From a checkpoint of a small transformer trained on Wikipedia.
Size: 9 layers, width 96, 2 heads of 64 (1 for keys and values), MLP 192 SwiGLU, vocabulary 1024, 1.05M parameters.
Training: a variant of Adam for these matrices, 98M tokens, 5964 steps.
Each number is 128 + 24 x the weight over its row's rms, rounded and kept within 0 to 255. Layers, rows and columns count from 0. Numbers have three digits each. The size before them is the row's rms in percent of the matrix's.

# layer 5 MLP up, 192x96, rms 0.112, rows 108-130, columns 0-95
104:144144127141135165113122101099094136164123121106154140119093095115150125148128108068101146153101148128110107120104131133139100138150118146168077110127154139103127137111119121094085137134134151136144117130166090160187126139124178119114084139124094146127151105075115178145102141116162115115
101:133164153141121127094106127118125119103145123157124121162113123120135132123094149094143172136104163146141140104135125090135093091071158111154126127135112121128112107119109102107145124129160085159095192145099135114117142136171151165113111150110161102121109113153080133129167131195115139142
101:138093095156192113133124122096114175126147126110146158172144118133121160151150129150128134144126101162140152114102110129151136139151101127105097138094120120136110111140152158129119082171107125121120148178109156148142135105107106112140124129113156150102173148132160130077133078092166091118
100:144101122113117163130113117111155122085136131093154089080144136143067093113097149135122115148146134131145169140150097125123122098123140151165156115106140162129199135150123157136160153133149131133134105128102100153123174141148128117094101104119148113113158109129164155154139172114091106106
104:117101140108136169141123139141096133128162169122153147111085105105157134116152119139162146109141131136154157116123172081105141139123121113108103117106113143098196156127117174126127155173163144100135131118092117113149134124108117098123101060135138147112119124133132195130150153154103125120
092:197124152122113116127152137135115117127139151132133136098158120096129140154140148123143165142137121141134129097170111058111125073129158163100110106114120117138136126095151083127151124087151128191141159090128137141140074109122117109110139147111094132144171142147105146119170138127116103112
103:148144109163111126116119136125133127145137116159141114113130118110171101129093169123118112165107149140146151123154141142105120158109139115095100158114113155128096152159092138131132122134130134116091140103107159133113148153204133180189098112092095101148167126140105155098127147099105082114
097:179098122114147125075120133134136119138138159161118114119144102149112090092158109124150148163130158140132108110152152111116120144105078114133144146122113125105185114119161129094143135118115175076157104114083107107155144095137095116126134076104115096097163133144158160135157107122132140120
099:171110097150118099114097123200120137095134143147179135075159099112157138119146092138095119128151113116168128151116120098124106098149093133108139074133126161079152137111136098146143145126153126122167147131144117177153115133161110120128133125120098140110141116116136117100101159167107121129
102:080092111115132098151083138149121163090142165139120120124106094080137153144139137135137093111209102127077146155101115108137148167131111155171102160164136110109104089153119147117160139098133104132165118161115152122128134130152144144151162147128125136156124121124135122125106139155144111130
098:127160096134147137143086156069033157164128100103090134106107140164131119140151126100107143139153133135172125114122133111122095142144156149120172121104104118147138096141121155150116081162139106114129112105134090111099114168132141145158121118116133128111096121123143139120086155119139134133
105:165092147103163100157123128114156084150153088103180119113128138126129095101138081133129151149102141126130084123096124142112191119127113113148112128121162120170143145114144089139124131114130132120094112129140171101170122132139145123173127182097129142109129164124100108095158136135137112163
105:117106123149141098090148101119139144128124148105109135094134114088076089134128148114176118127104123122104113143116147154092138097124168147094110103146090119133121139138093143132130146136119116105135132100095072127137098120131122128137133138168146139186182086131128153145090128135144175182
096:171115155139137184080156121117110144129111122061156110107100165131130111133120161109108111091111108131126136145099132152150125136153117177138115105131129089132164150129152122148120085144121065092118133138118128155131182102147124135127163122109096136132120119076140101117122160146153106124
100:163102148166101128104115146111107104147104185137139109133160161125132143128173089154159128142069155113133112100160157095151129119123126147121131078153170119132141088098140173159146137107134120133133119120106066120131143154125127112150145137100128110165112134124103107134125081118137160154
099:124151102137133085155130109127157153163141150122133123136122130154117160129129113120177100134143117108102148126088124165153140108175119125117129074131162152070152126117096098122109131094105114177129153136124117109153137088063178110107160098163130129129109125139108117143151087144148135137
105:113149094140140106134118128140137098138163142115112144127120160122121149125044160137154165104131158118108128098145156124159108151072122119136137139122145100094174180095143060097105142150100128122117109127110117161107125161144120105135141163151130085132128132153111149134120150117118090139
098:119116158089141093167143114136088092130143123113096128113176126131117133145129111160141113121082110114173112167114114089126148122125130127105130154126131130158116116121129103204148134097144152179093090149141095166123113135143150106155105142122147153142113077131144112176096140110112120139
090:129124075165169115088162143139117127121097156095155151118148155157117112124116114104075105129119125131170145130148136139082103124142166097103115139163098157139095154128113108147141176123131137128166123118166107135128113135112150150142090146096119099090160179115144133142126148123162094112
102:182110103144122165138111113123126157134127138117137115086136064100092132176142096108120078109120168118113110160137172149140130116158125128135166128121138108130115158191069111095146088115096138137159138115152096105158130101107131114163119136139130136141144118117135135138116138121095141159
102:126171139149136102136146125104173108171152114126138098140120129100128101091147111121116141129129138142085127149093126092134123189146118129114138186164170127141096151141130080140120140131142121118128095125114135109118138122198186121140133074093164110166139113147114137116124147142117104124
099:136107101092117138172152152094092139143141151164158099130122144161145104160122127087127138092121138108130166123113131055119167119113135128132172146102140163110091105143112150137101079107153114172121131090139115130139155125157143144107181147127140130110084131148134125093136124095111121122
105:146107144151129163102090139157153138108110109139137136135140146151173124114138083125130141101129170113107145117159072154151160126105108114113128146113143115113116112129097118100144109155102139114160122182117119150140068115174169155145111146155076158119126139110081121145109106177136133125
# layer 5 MLP down (transposed), 192x96, rms 0.154, rows 108-130, columns 0-95
103:106144162123167165131115117148145111140128146117109158137145167083163133137117122162140099138129149096155134111138122130148079113156100062145110127122087132108150124136184120112123160176156108143114158099127108146102124134135133146142123132110137147092113101073117138156062110143120109111
100:118199116172134117120116126136110111131092140108096137111167146083119109162116111134110124116110129127154135141148136106137063097115091133131134131089151139142134151159127105170151161155128149129117117121125117117114088172107191107113137117147141120093125121151141182118153124093139091157
099:140147105167149124137125122127086133148191108136076116149137103139129106068100111116168132114115137087165135147114110083134158149119116127135108148114131113082117129147103108145162156128128081143149121124093143128133148172132157166133128100146135114107089166151138099181144116100136126139
100:147144150087159133150102114112155131119098136101100148098106166121107114120108162101129139105146169147096106149117108139089120096172156164100111177108074134133150086103147154102123138095125138110139150131140124072127131074137159152127145145117131126175153130160155115120154114131129136129
104:151122153120088148188135092147129132173144069149092133103136144128108106125131091077115091153158106107061134159096100124152133152136132138124129128086131134134112125162104107109138109152172123107124115141115128151118165134126121127123148097125147182165141135150124101101151116147146124148
092:130109113137109129135125109168136070092186121118117153149108147097124096154122123070133167110104121169150151090093171129145134153117129142139124143152119143127130159157160132142123140134120131112083131122116073140131119103115147101169115162170115117161143096143122125068143104120116121148
102:109115080107121111191175135095121156131140134115130116159116097154147109158134123172152101094146132126115141061107101095151166184107131090134132136117119152112161114132157120115143133103114120121167158121128108119130121103136132109103199117136118127149107099140137120149149125096120140158
098:090177119113136122099161115135125142126156105077094148133126126175150111124138111136104190147093099076127171157149144148114133119115147124148154138127128146142140097115119104101128113112114083121098104169142115145166090175145089106173136143119143113114089139110110135125139124165129121150
097:145134146125151140154119117172140138098113149105209121078111174149128102116146145079126142135108150095130148174144132127115093132140065110130129130173122136119133126141155156100092149107120115131140125163142133126088106113127100125125097132150112138110174142123103115068116105142146126106
100:137182109141133150116129135125172102127167123119097147118151114132164148114166095127116114142148136120131127126122130110142167136178166122123090105093125138119103166115127066137133142117135160144130087153161083148093110117130135101161196099080117114145108108150122098150098134114124126141
098:122160143115136137142162105082153126131088143065109126129168148124138128154131157114171100141124114142144197151121115102129137164143134103121135140125128127128097131090154121143098131134137101091146132132122126126153117092132101164110127094136105170149111126080138065123146126147090085161
109:125122146126114146141138104184129129125099101121159134128120122118130123127113156129140110128137132149140122154135145089154125090121062117100133105134103151082129130112136103146139115130150135134134125128117144135151140180137123125087139121033190171109149108094125157163132091167102123157
106:107076098135114091148108120085136127091150130145153119113092093124122146124099157153138158143146123097113110136158134098121139157155144113146150141184145122145157133175121129091134109111134139184114129112106121111147107140110126129100142123119119125087177115152136089147117167067160158149
093:134118136148161118133133161137146109135118126168097130140146146162130128076103133111081165087104165087135095131106127150124135133141155099145145123133128150107097125101134131141144121129117117143136138090149094140098152104127157138147181099138171110150065114167131151122127173112123110063
101:106129138162121168099121123131150115103110077142136133113160141111127165165110127173087139113119138165190140139083155120151102145081132140107111120160130122092155126152135189135116107131127114122124070090132124142093152138125128133099108106140093165108139092142146109145162118115109134132
098:163125101131165120127122151119124162113146118121170078152114134163115170126105193138161117112145157121142075161134112126147086137117127121110127124138135119143129118096080126127136110100164126140148145070126171105091087108108111142107117122153139157131144103128128064138148110156149123133
104:115122142164154121108137143112097132125138096141131141135127141122079170099133167158172177153110135155097125129131123111144159121117155133137130116165170089119132161118121139110124118108094128152115108148146161095163098106105072103156090105158155137118137109087100114102192127126111124114
100:164098127118148098182144086162079098127129172118129153135137158101111136114097109101139126118130117125131147137092131067119095135160127157119103172134129123094100126144120121136156135140150116137092144155116109102137195177129145160134120103154148104133123146146170134125141137090107128101
099:125120120191189111111134118119130138129111120149175146150119116116154091143129100148128153118152142123155147153118135130169049111158137114145120133157140116118111110136106110132095128088119125082126138132153136101110122166123124127080091124078100164080146128098127162152119148120145145125
101:111136130142105137152157087142141093164149137147110111136131087080122154106121115102148133090138120097125173130091145123119162123154122145132123067092118113121162126120114084141172141134134152094116136121108104172114164147138142112139175151093136103150088129137156163143104120177101124135
101:125170143138129127108098128117147112149119105117117120153118082159133116152138113101081159144161155080137109134160122116109121148111112136162133091119163162140111142134111093117170117136120158119150137154144135115091135126104133093086175158141118128136109075155066170134105107126167160117
099:075107105150127119141202135134131163125121123132124122126110130134188086125133151152112092128135117171116129132160120094116130153146108124105129139167138100160150156121097110108152108134156132105106138091129119136135110064149092104132124157156129141075136137139080087118152117161146139141
106:113104083109104119132139135104088147146090113119143135153112149137165111109072122129179114146118106180136168125163113133132168120108140118140163143077141151184121099127132121110115153145146114124096135127124155104097123103167112076158074139118156127143148135139100122108142103120121153145
# layer 5 MLP gate, 192x96, rms 0.121, rows 109-130, columns 0-95
099:142111122103135152107189119165151112162123122096134170115100132094119146135118093133137095119142130106098118096146147077112149129109115140148119116101130139140109076166128088127152167090151132121175107122114076143125116157121131135148166131105121122144095098098155104117138121130152150188
095:170167134106119129106146126136093107124131131113150133144118163131139169130131115104168147119099140145104124139119095129123128123139159116143110119121142101122074151133142126139150091137129124112117113190123116147054066188144127163167139125140147119123134150109111119075148093133131171099
101:114127191122138130080164122105171112136170158122092128083117130167099107146117121130174108133084152131131167132131135157116114127168145133101102141100119135168113135169103152114107131136132123115097181129135140166121130143163123163120116101120128151146120126100125106101146174116168101147
111:147113132069092124142175115153111143137136098110132098100102080105114151140135108143159114140192126124118116137097110159109098142104120100125096134155124154146109123162134124168142158137148172147137110107141116152075121171131098104129135122117161150146088119133098155092143118173128132148
091:123166140148111117130135107158092082109126162099159169115144134088120129196134123109140146116138082120141173140117142136127145117092135120168157171095181103108118127122128128139117126129210131116150127095137101116154150140146096079122128138109109114165156114130137147142126127111119118129
101:173125104117124094088149133130117144106128134141122163125109139199150113125131087152161120092104102115141138142169145129173118110118139120190119098174097108159173116110117118138132111111106113152077133099166105109143133113131172151145105106124154139128158107122154094117121142134126158136
098:145141139185105128173117130148176149088092136107113152147137113112091088143141137104098129110143106168085136133135174105121103120138142164098121144171106133161138111098096134105147135174153103091138169117107101148122110106134157136157119084148130113105147154126143114106130160105106126142
092:125142168138124139126128078149108103111141132130137115157177128125147134113149096144113143132160131154102128132125121136087104141128108139094148111132143102130121179173133157150162132115097198099112113163117132051084132133115097121167157123144135156147098112087166133111107113129131122135
099:161094122150129158097174124150089117128118146118108129130154126153115117095138133103124167132095104135141147125137100101124136108130111104163166105130100144107157136123154088174148095178163155115124124125172162146135093123151113145148118092079146172126083098147125104164120124106138144100
100:090139123137117114132122131128128102112146112150099135143145082111129087160111123201125136116154126129110129088148113114138113140102126104139114129186131123091094154179124082147150177147118099102148146106125126155136119143100169096148162109128106115122099131159066127132146119126129078139
109:116131133112126073151150100131128143139149146095095126169142104123118150134135158124150100113119093141162176190122105120131106110110129093160160135117129113099146110086113129112130126143154185163119124121118117103138148098130176115071132157144117096129146104096122091104163124176125137130
101:097102078125123115168148082108079149154148103114149181124159128128148157172129120156148136112125133103117130127133127099126155158110135154133128092117132132159142130120124144113159102104118154147095141155138125062097113157121155125105153119121126131089098116105077100086123167107135153149
091:121176096166144152128154115160111117128101100096140112111091135167123136140088120076125127122131121142102134138163126154136094159141134133146084141170129143144125133150063151125130110139134115106111174118182109098145102155161108142141124120098094113085088173112136140144102143145126128115
100:149159121112151110121117109102106079090122158133160166167107169132165155087127096145157150123085133119124149118151111115169096111144107101179118102139147152122121118149150149126115092153131149112088140123145099138154136167087143135130128145104115140133147126067096100095136131100151125137
101:089140169090084127141132080120139131129169134147139155120071102142120136175088135112121117110122130126164164128110125132145103107136135156101190136126126128149119114117101115096179136107111130086139165106169149118127138127131135149153128153077135110128133127116089142088083146126103110108
099:165136151149141123149082125127162160088116121114089094130123139121114105085094126105125159122166123145145100200117124145157131125113118094124161142124099130115115153177186127130168121158143132108095142154112094156107111131145108143130130083120112117100108087137147103111160123162140127139
098:102125107137069109192153141106122105142109129141123145130105127162132150090116094120137145152101080124195147128111108129145123084138129103121102129164189145091085154122126141140148122130107145125106104130191111168150133144129165126126134117134125130092138119145133121129153135095128096149
090:166129134118110122172121126135140128167127119133108128105153114118161153133112142098172185092104118078111136116122144080145131136135075116152184153113099138123108135134109133133166109118144154131131141097101169122116126154151145087132147094153120175130108146144098082122125141110096085144
098:162150103113102151080115104139156103155121131104081140122124078125140109146114130129146136141143140117134111143134102198139094130165168107153128176146088123130141116104105130167148128116125156131149136163118140148132124162153112158176135066149107144114106142122115116111093116152134154088
094:144110132090131094074150091114146172136132131111093143124107121157158106168129148126114096135102121120145180112119123081090103150120097091146148129137131130150114117163131109099105116122168153150118140107100131139120102135168161167093142129157085120127115157142174131174125116112154117098
090:106124132109066118157130171135142155102119125105128136051127119132091145127122130141149072127096163191131109164157136147126126141124137143146089149147144111121133134160082129118132147138134125137157131115157132101127135146125119136109131073125123190126112127108165110133094159143147109162
111:125104132166141108136145112111156166152190119118169118142110087156138090121147099131130138083117126136134130146112184150126071154147099125110113108116091127162123125144121146123130095173092151129121141113093136124138136150150136121139119074168070102103146145116135132127101110131094158135